config = dict(
    init_std_o=0.00634,
    init_std_up=0.034,
    weight_decay=0.085,
)
Each number is 50 + 10 x the weight over its row's rms, rounded and kept within 0 to 99. Layers, rows and columns count from 0. The size before them is the row's rms in percent of the matrix's.

# layer 6 attention output (transposed), 128x160, rms 0.135, rows 3-16,67-80, columns 0-79
101:46 48 41 45 45 46 64 57 36 45 37 49 74 62 45 40 44 44 56 51 49 40 43 68 48 63 58 57 74 25 49 32 46 53 53 44 70 60 49 39 32 50 53 37 51 47 52 56 51 37 53 34 54 50 43 55 51 64 34 50 44 64 67 53 53 51 69 60 58 45 61 45 58 48 43 45 50 70 56 45
114:49 52 63 33 52 56 56 67 23 57 38 56 71 53 57 56 48 37 54 58 68 34 48 60 41 56 65 58 54 51 46 59 46 71 48 57 20 48 66 38 36 59 46 44 53 63 54 45 71 34 45 61 71 52 55 52 46 56 65 44 45 62 61 63 46 41 59 50 65 48 50 52 55 60 40 66 52 34 56 51
099:66 52 58 33 56 54 41 63 41 50 60 55 55 49 41 59 38 21 44 46 62 47 67 40 70 56 70 51 42 43 45 74 52 64 50 49 46 47 49 47 42 57 47 47 61 49 38 49 44 31 69 52 59 52 61 55 43 41 73 48 61 53 35 49 40 43 45 47 51 54 51 61 51 37 55 42 58 46 43 36
102:52 39 49 40 46 28 40 40 41 44 37 53 47 57 62 31 69 37 53 68 56 50 52 49 44 69 40 47 54 49 51 66 39 52 44 54 52 44 39 54 42 48 59 31 37 61 57 34 37 38 52 57 56 62 51 45 42 54 63 37 53 55 51 32 45 52 58 44 46 46 53 45 42 51 45 60 51 29 44 58
112:65 36 69 55 59 65 44 53 43 53 59 55 63 57 49 70 39 28 38 50 55 53 50 58 42 47 67 53 58 65 44 67 65 64 51 56 44 52 50 42 45 49 50 46 62 36 42 58 60 39 47 45 54 52 59 57 28 57 37 50 37 57 49 56 47 54 57 67 56 54 39 45 51 44 77 61 46 57 57 60
105:44 72 59 37 31 54 45 29 31 54 62 54 49 44 56 49 43 28 74 41 59 51 52 66 50 49 58 46 37 47 70 41 35 56 59 51 88 41 39 59 53 51 50 57 43 56 28 46 42 45 42 53 59 30 38 47 57 47 45 47 58 51 69 41 59 58 50 45 52 42 68 46 52 55 46 48 43 56 35 36
110:35 43 57 64 65 49 42 41 61 52 66 48 37 53 49 52 50 59 25 41 44 60 58 32 56 48 53 60 52 52 53 78 63 45 32 41 16 62 54 56 56 45 61 63 65 46 61 58 41 43 60 50 46 61 57 51 47 38 62 47 60 54 31 53 42 50 42 56 35 47 44 54 34 43 38 45 67 42 43 53
098:43 49 52 69 61 53 45 40 61 62 54 46 53 41 53 50 62 67 51 44 59 57 41 54 67 40 48 50 68 68 43 53 49 53 44 26 28 42 60 45 55 77 52 52 55 44 58 39 59 67 45 36 55 69 59 60 47 56 41 52 48 31 53 51 42 66 40 58 43 48 67 47 45 48 45 43 51 38 41 47
100:57 59 45 29 43 60 37 52 28 43 46 63 58 52 58 48 50 23 53 59 58 51 43 63 24 45 60 46 55 45 73 52 56 50 48 50 55 43 49 51 53 66 41 57 52 50 38 51 57 41 59 60 52 40 46 54 48 49 70 37 61 49 65 37 51 55 62 59 52 40 48 53 60 50 55 59 52 53 48 33
100:37 76 43 55 45 46 37 50 55 59 44 46 44 46 52 50 43 36 44 77 66 49 57 69 48 47 51 62 52 50 52 42 48 59 77 55 52 40 60 49 39 56 44 60 17 47 49 49 40 35 60 70 49 56 41 47 41 46 41 55 42 50 61 36 56 61 50 43 41 52 59 44 41 61 61 47 64 44 55 55
093:49 53 60 61 42 54 39 35 57 50 63 57 43 52 53 55 29 39 45 49 58 43 44 52 70 49 39 52 60 67 52 47 46 45 46 50 63 52 68 39 52 59 52 50 63 50 63 65 56 60 40 41 68 43 50 44 33 35 47 49 49 67 60 52 66 44 69 51 60 49 48 53 49 41 51 54 52 38 47 48
102:40 72 47 52 46 53 56 65 71 57 19 54 50 40 39 44 44 58 49 50 51 30 54 65 51 54 39 53 50 53 49 37 58 64 47 42 63 48 67 46 32 55 36 49 51 32 54 47 52 64 61 57 40 55 67 53 61 48 62 53 50 22 52 64 36 58 35 38 50 65 46 51 57 55 59 40 44 52 51 54
110:40 42 26 47 36 33 58 47 49 38 47 42 48 53 54 39 68 77 62 55 45 31 63 46 54 61 48 47 47 40 54 54 49 34 52 51 44 49 37 59 61 49 51 42 66 65 44 28 51 50 35 39 63 46 43 47 51 50 57 48 56 48 57 46 37 50 57 45 67 36 62 48 42 59 23 46 53 29 49 51
106:63 39 61 46 46 68 60 52 59 56 55 56 42 39 40 55 30 54 51 48 73 47 41 39 53 60 55 60 42 46 49 30 40 51 46 58 62 51 56 43 39 28 56 62 45 48 65 63 41 63 50 56 43 59 66 43 55 61 46 55 37 67 38 71 60 56 69 55 48 70 47 51 50 38 57 49 39 56 42 59
094:61 44 20 61 57 68 54 43 64 47 55 73 61 47 66 44 37 61 49 47 46 66 49 53 71 39 69 61 50 52 46 35 38 53 73 37 61 59 54 44 67 51 47 57 41 50 49 41 45 48 67 50 52 52 65 56 50 50 56 63 36 52 44 63 51 42 48 48 49 73 47 37 49 48 38 47 58 51 44 39
092:46 61 39 41 54 53 63 46 42 59 64 58 55 50 40 39 46 31 69 46 32 70 63 44 66 43 45 57 61 57 43 36 49 47 69 52 16 45 45 56 57 45 44 64 42 45 40 47 47 72 40 35 48 47 57 39 60 45 34 49 52 43 73 50 52 56 45 57 49 59 56 65 54 57 48 32 56 63 51 54
093:38 42 56 39 48 55 46 32 26 46 40 63 49 46 64 61 52 60 51 30 53 48 59 55 41 38 40 62 24 58 51 49 31 42 56 75 28 49 41 42 59 42 39 52 37 50 37 48 56 40 46 46 58 62 59 52 35 63 26 42 37 48 39 28 41 27 62 64 52 50 43 50 60 45 53 54 42 42 40 53
108:38 58 31 59 43 66 59 42 42 28 27 52 41 56 46 48 56 46 53 39 61 55 49 48 49 44 28 47 32 44 49 55 35 38 64 43 61 51 43 51 55 54 34 61 44 55 46 66 45 50 47 76 53 55 53 52 36 63 53 29 52 29 61 46 57 41 52 57 51 49 56 63 37 52 60 54 47 45 53 57
098:46 52 37 45 46 56 56 50 58 41 51 65 59 52 56 31 51 41 42 54 65 28 40 45 45 43 48 32 53 52 45 41 34 46 48 51 35 66 39 41 64 65 46 54 51 49 46 52 52 43 52 53 33 67 39 46 59 33 44 47 47 54 49 36 54 71 41 45 56 44 51 53 71 43 38 54 70 59 50 47
099:33 60 45 71 71 54 41 42 56 39 53 55 47 60 55 64 50 31 54 54 35 56 33 45 50 37 55 49 45 49 32 46 49 40 72 70 38 59 41 59 55 49 44 42 20 50 70 56 42 49 65 38 44 52 50 54 50 61 60 50 43 40 42 58 56 48 34 65 60 47 60 53 69 51 46 40 55 56 29 36
112:50 56 52 30 42 51 41 44 44 60 47 51 57 64 52 53 61 39 56 50 53 41 47 68 30 49 41 55 70 62 54 43 48 61 42 48 36 30 39 49 49 45 50 43 66 45 47 37 57 55 35 47 58 43 58 48 44 48 56 52 57 63 58 33 54 50 57 59 48 55 47 41 56 45 55 63 38 60 63 43
109:68 54 61 52 52 46 53 63 64 71 65 50 59 42 41 39 63 53 54 46 62 51 57 45 65 69 61 52 57 42 56 55 51 50 43 61 61 60 61 36 34 48 53 39 61 50 48 52 54 48 36 43 28 43 46 42 57 43 58 70 57 62 48 62 44 66 32 33 48 36 64 54 48 49 55 59 67 54 63 57
106:37 38 69 66 46 58 49 46 52 46 47 48 37 60 50 55 52 67 60 39 42 67 51 49 56 46 62 54 56 58 30 50 37 44 66 66 33 54 35 35 61 34 46 51 45 68 48 53 53 38 41 61 53 53 31 68 48 50 46 35 39 31 50 68 47 46 53 52 45 35 59 53 44 59 50 50 50 46 41 70
092:33 38 41 39 50 55 50 42 47 54 52 55 41 51 50 70 39 38 57 40 49 42 41 39 47 23 46 52 57 59 46 51 52 45 61 48 31 35 40 58 55 52 35 49 49 48 59 57 41 60 66 45 36 51 49 50 55 43 53 40 57 61 58 44 50 33 67 67 46 64 48 54 56 64 48 53 37 55 45 62
104:31 43 43 60 40 53 45 49 69 54 52 60 50 46 59 61 51 30 58 60 28 71 46 57 56 41 53 70 66 48 40 42 55 62 60 55 53 38 41 62 60 40 28 29 43 44 70 44 63 54 54 37 49 46 57 46 58 68 33 54 45 42 43 53 53 31 54 46 60 55 50 50 42 60 61 47 41 60 60 53
104:60 43 32 36 57 50 62 61 81 37 58 56 36 46 54 40 59 67 36 40 45 49 62 49 68 35 48 50 43 63 47 48 46 40 65 48 56 56 46 46 59 58 56 55 35 41 49 48 33 45 58 68 46 37 71 44 61 58 38 42 33 36 63 54 47 47 59 47 46 54 53 50 61 48 43 47 39 52 59 23
094:47 52 52 62 55 59 52 62 61 68 48 57 58 55 58 37 43 39 59 44 54 43 79 66 70 50 46 54 34 47 60 59 39 48 44 50 76 44 48 37 68 37 44 48 41 62 49 66 33 46 41 44 57 63 64 58 36 50 58 46 41 61 53 46 60 56 65 48 51 50 69 32 53 48 50 53 59 52 65 42
094:60 65 63 45 64 49 49 54 55 56 53 54 49 47 37 43 57 55 59 36 63 53 30 57 44 42 47 20 44 50 59 44 52 40 47 31 45 55 60 43 52 43 52 65 45 37 53 36 37 49 43 46 50 42 57 47 67 29 53 42 32 58 50 53 49 50 42 64 39 40 66 62 47 46 48 33 37 49 55 26
# layer 6 attention value, 64x160, rms 0.135, rows 4-16, columns 0-79
103:35 48 55 37 37 54 48 43 48 53 45 63 48 59 39 43 45 55 63 50 28 69 42 47 52 56 53 61 39 69 32 68 57 44 38 43 50 65 43 70 46 51 51 59 49 50 38 26 48 40 46 35 36 51 61 41 50 40 34 59 36 58 56 42 66 68 48 43 43 58 59 34 51 52 48 52 53 48 62 43
096:50 52 49 50 68 43 47 48 44 54 41 40 58 58 49 28 47 46 68 43 45 61 43 60 51 46 33 44 43 59 52 48 55 64 58 59 50 58 51 64 65 47 47 47 52 55 48 44 54 67 32 41 34 36 29 45 38 77 55 68 54 55 53 52 57 38 44 38 54 51 51 33 47 63 35 39 44 45 64 58
103:58 50 60 51 56 58 52 49 43 53 67 56 57 46 55 49 43 60 50 32 52 35 48 60 45 41 49 59 53 54 71 56 67 60 51 40 51 35 63 70 66 59 55 51 51 53 53 43 46 56 55 44 45 40 64 48 48 58 43 58 51 67 57 42 73 48 34 63 65 42 38 31 52 45 63 48 61 41 69 46
109:36 65 58 50 58 42 68 49 53 52 45 44 52 29 41 38 52 48 39 46 36 60 46 73 67 46 58 57 57 50 50 52 49 30 66 46 52 51 40 52 57 61 60 56 48 46 40 42 52 60 60 64 52 60 51 43 50 51 36 32 77 48 46 61 65 56 58 46 49 64 51 43 62 42 31 29 53 43 68 36
103:64 38 31 54 49 74 37 56 46 53 27 59 45 56 38 65 47 51 48 54 44 44 39 50 40 46 47 39 60 44 41 61 52 50 43 41 54 60 56 37 49 69 39 53 44 51 76 44 54 56 45 55 61 53 56 54 62 36 48 62 41 54 25 46 69 55 50 54 63 32 51 60 51 47 48 52 44 27 75 50
114:44 45 58 53 50 37 49 51 45 45 45 42 55 49 45 53 53 49 54 53 55 70 68 66 74 45 31 43 67 52 28 38 41 58 72 63 47 51 50 49 44 42 39 36 47 33 58 55 54 62 54 35 40 41 44 48 33 64 43 49 54 51 71 61 49 47 46 43 49 44 54 51 45 63 52 41 53 53 60 51
106:41 48 54 45 56 62 54 55 57 48 35 52 55 50 40 61 57 46 55 54 67 54 48 25 44 60 59 49 37 58 36 57 41 40 54 50 50 39 30 57 45 23 54 59 55 46 28 41 53 38 38 75 66 34 41 38 67 33 52 49 53 44 45 73 52 32 64 35 52 60 36 51 50 44 65 47 53 64 49 38
104:55 51 41 66 59 66 67 57 41 67 51 63 63 57 43 44 46 60 32 48 45 45 51 41 55 29 43 50 55 50 50 63 47 58 42 41 53 59 42 62 47 34 60 53 45 57 53 44 57 60 37 50 40 54 49 36 62 52 31 60 42 58 30 36 55 45 33 47 58 39 52 38 50 68 29 40 41 37 45 51
095:63 37 57 46 30 54 53 40 33 31 39 54 55 58 41 55 45 61 36 39 37 45 60 48 66 39 29 39 51 51 44 48 50 49 22 46 50 70 57 54 42 63 45 49 64 46 56 64 57 44 47 54 42 42 55 51 54 37 66 51 49 82 50 52 48 52 62 51 34 39 50 57 55 35 30 35 39 45 44 35
099:39 55 42 35 38 64 48 34 47 45 50 51 53 57 55 58 46 47 45 75 39 36 49 54 41 40 52 32 44 60 32 60 48 56 57 52 53 67 38 59 53 64 45 48 57 51 41 35 53 50 65 54 51 53 62 37 65 46 61 68 55 38 37 38 37 38 42 52 60 44 53 44 54 56 51 51 43 38 46 45
107:69 44 54 33 58 50 43 40 49 43 57 48 61 60 47 61 46 47 53 49 63 62 47 51 63 63 58 45 39 47 59 43 58 45 32 56 53 49 47 29 51 43 67 60 49 65 58 58 54 34 41 29 60 60 53 41 64 52 55 53 59 55 61 39 53 52 49 65 45 47 39 39 61 61 55 73 64 37 57 55
104:54 61 42 46 74 64 57 54 61 70 57 64 48 46 55 55 51 46 35 62 51 57 35 38 33 53 43 70 27 56 45 53 51 37 57 55 48 50 51 51 42 49 51 35 49 66 52 42 50 32 54 59 27 43 45 42 31 41 54 57 43 41 47 57 50 34 24 53 59 47 47 52 43 58 77 47 47 69 46 51
100:43 58 48 57 54 58 53 43 54 35 45 38 43 44 52 37 50 58 56 52 44 54 64 63 56 39 66 47 45 64 58 61 54 55 53 32 54 45 43 52 53 67 53 25 55 54 60 55 55 48 25 45 67 48 38 71 42 35 36 35 54 43 50 44 43 46 39 37 65 53 47 47 58 54 48 54 68 40 70 59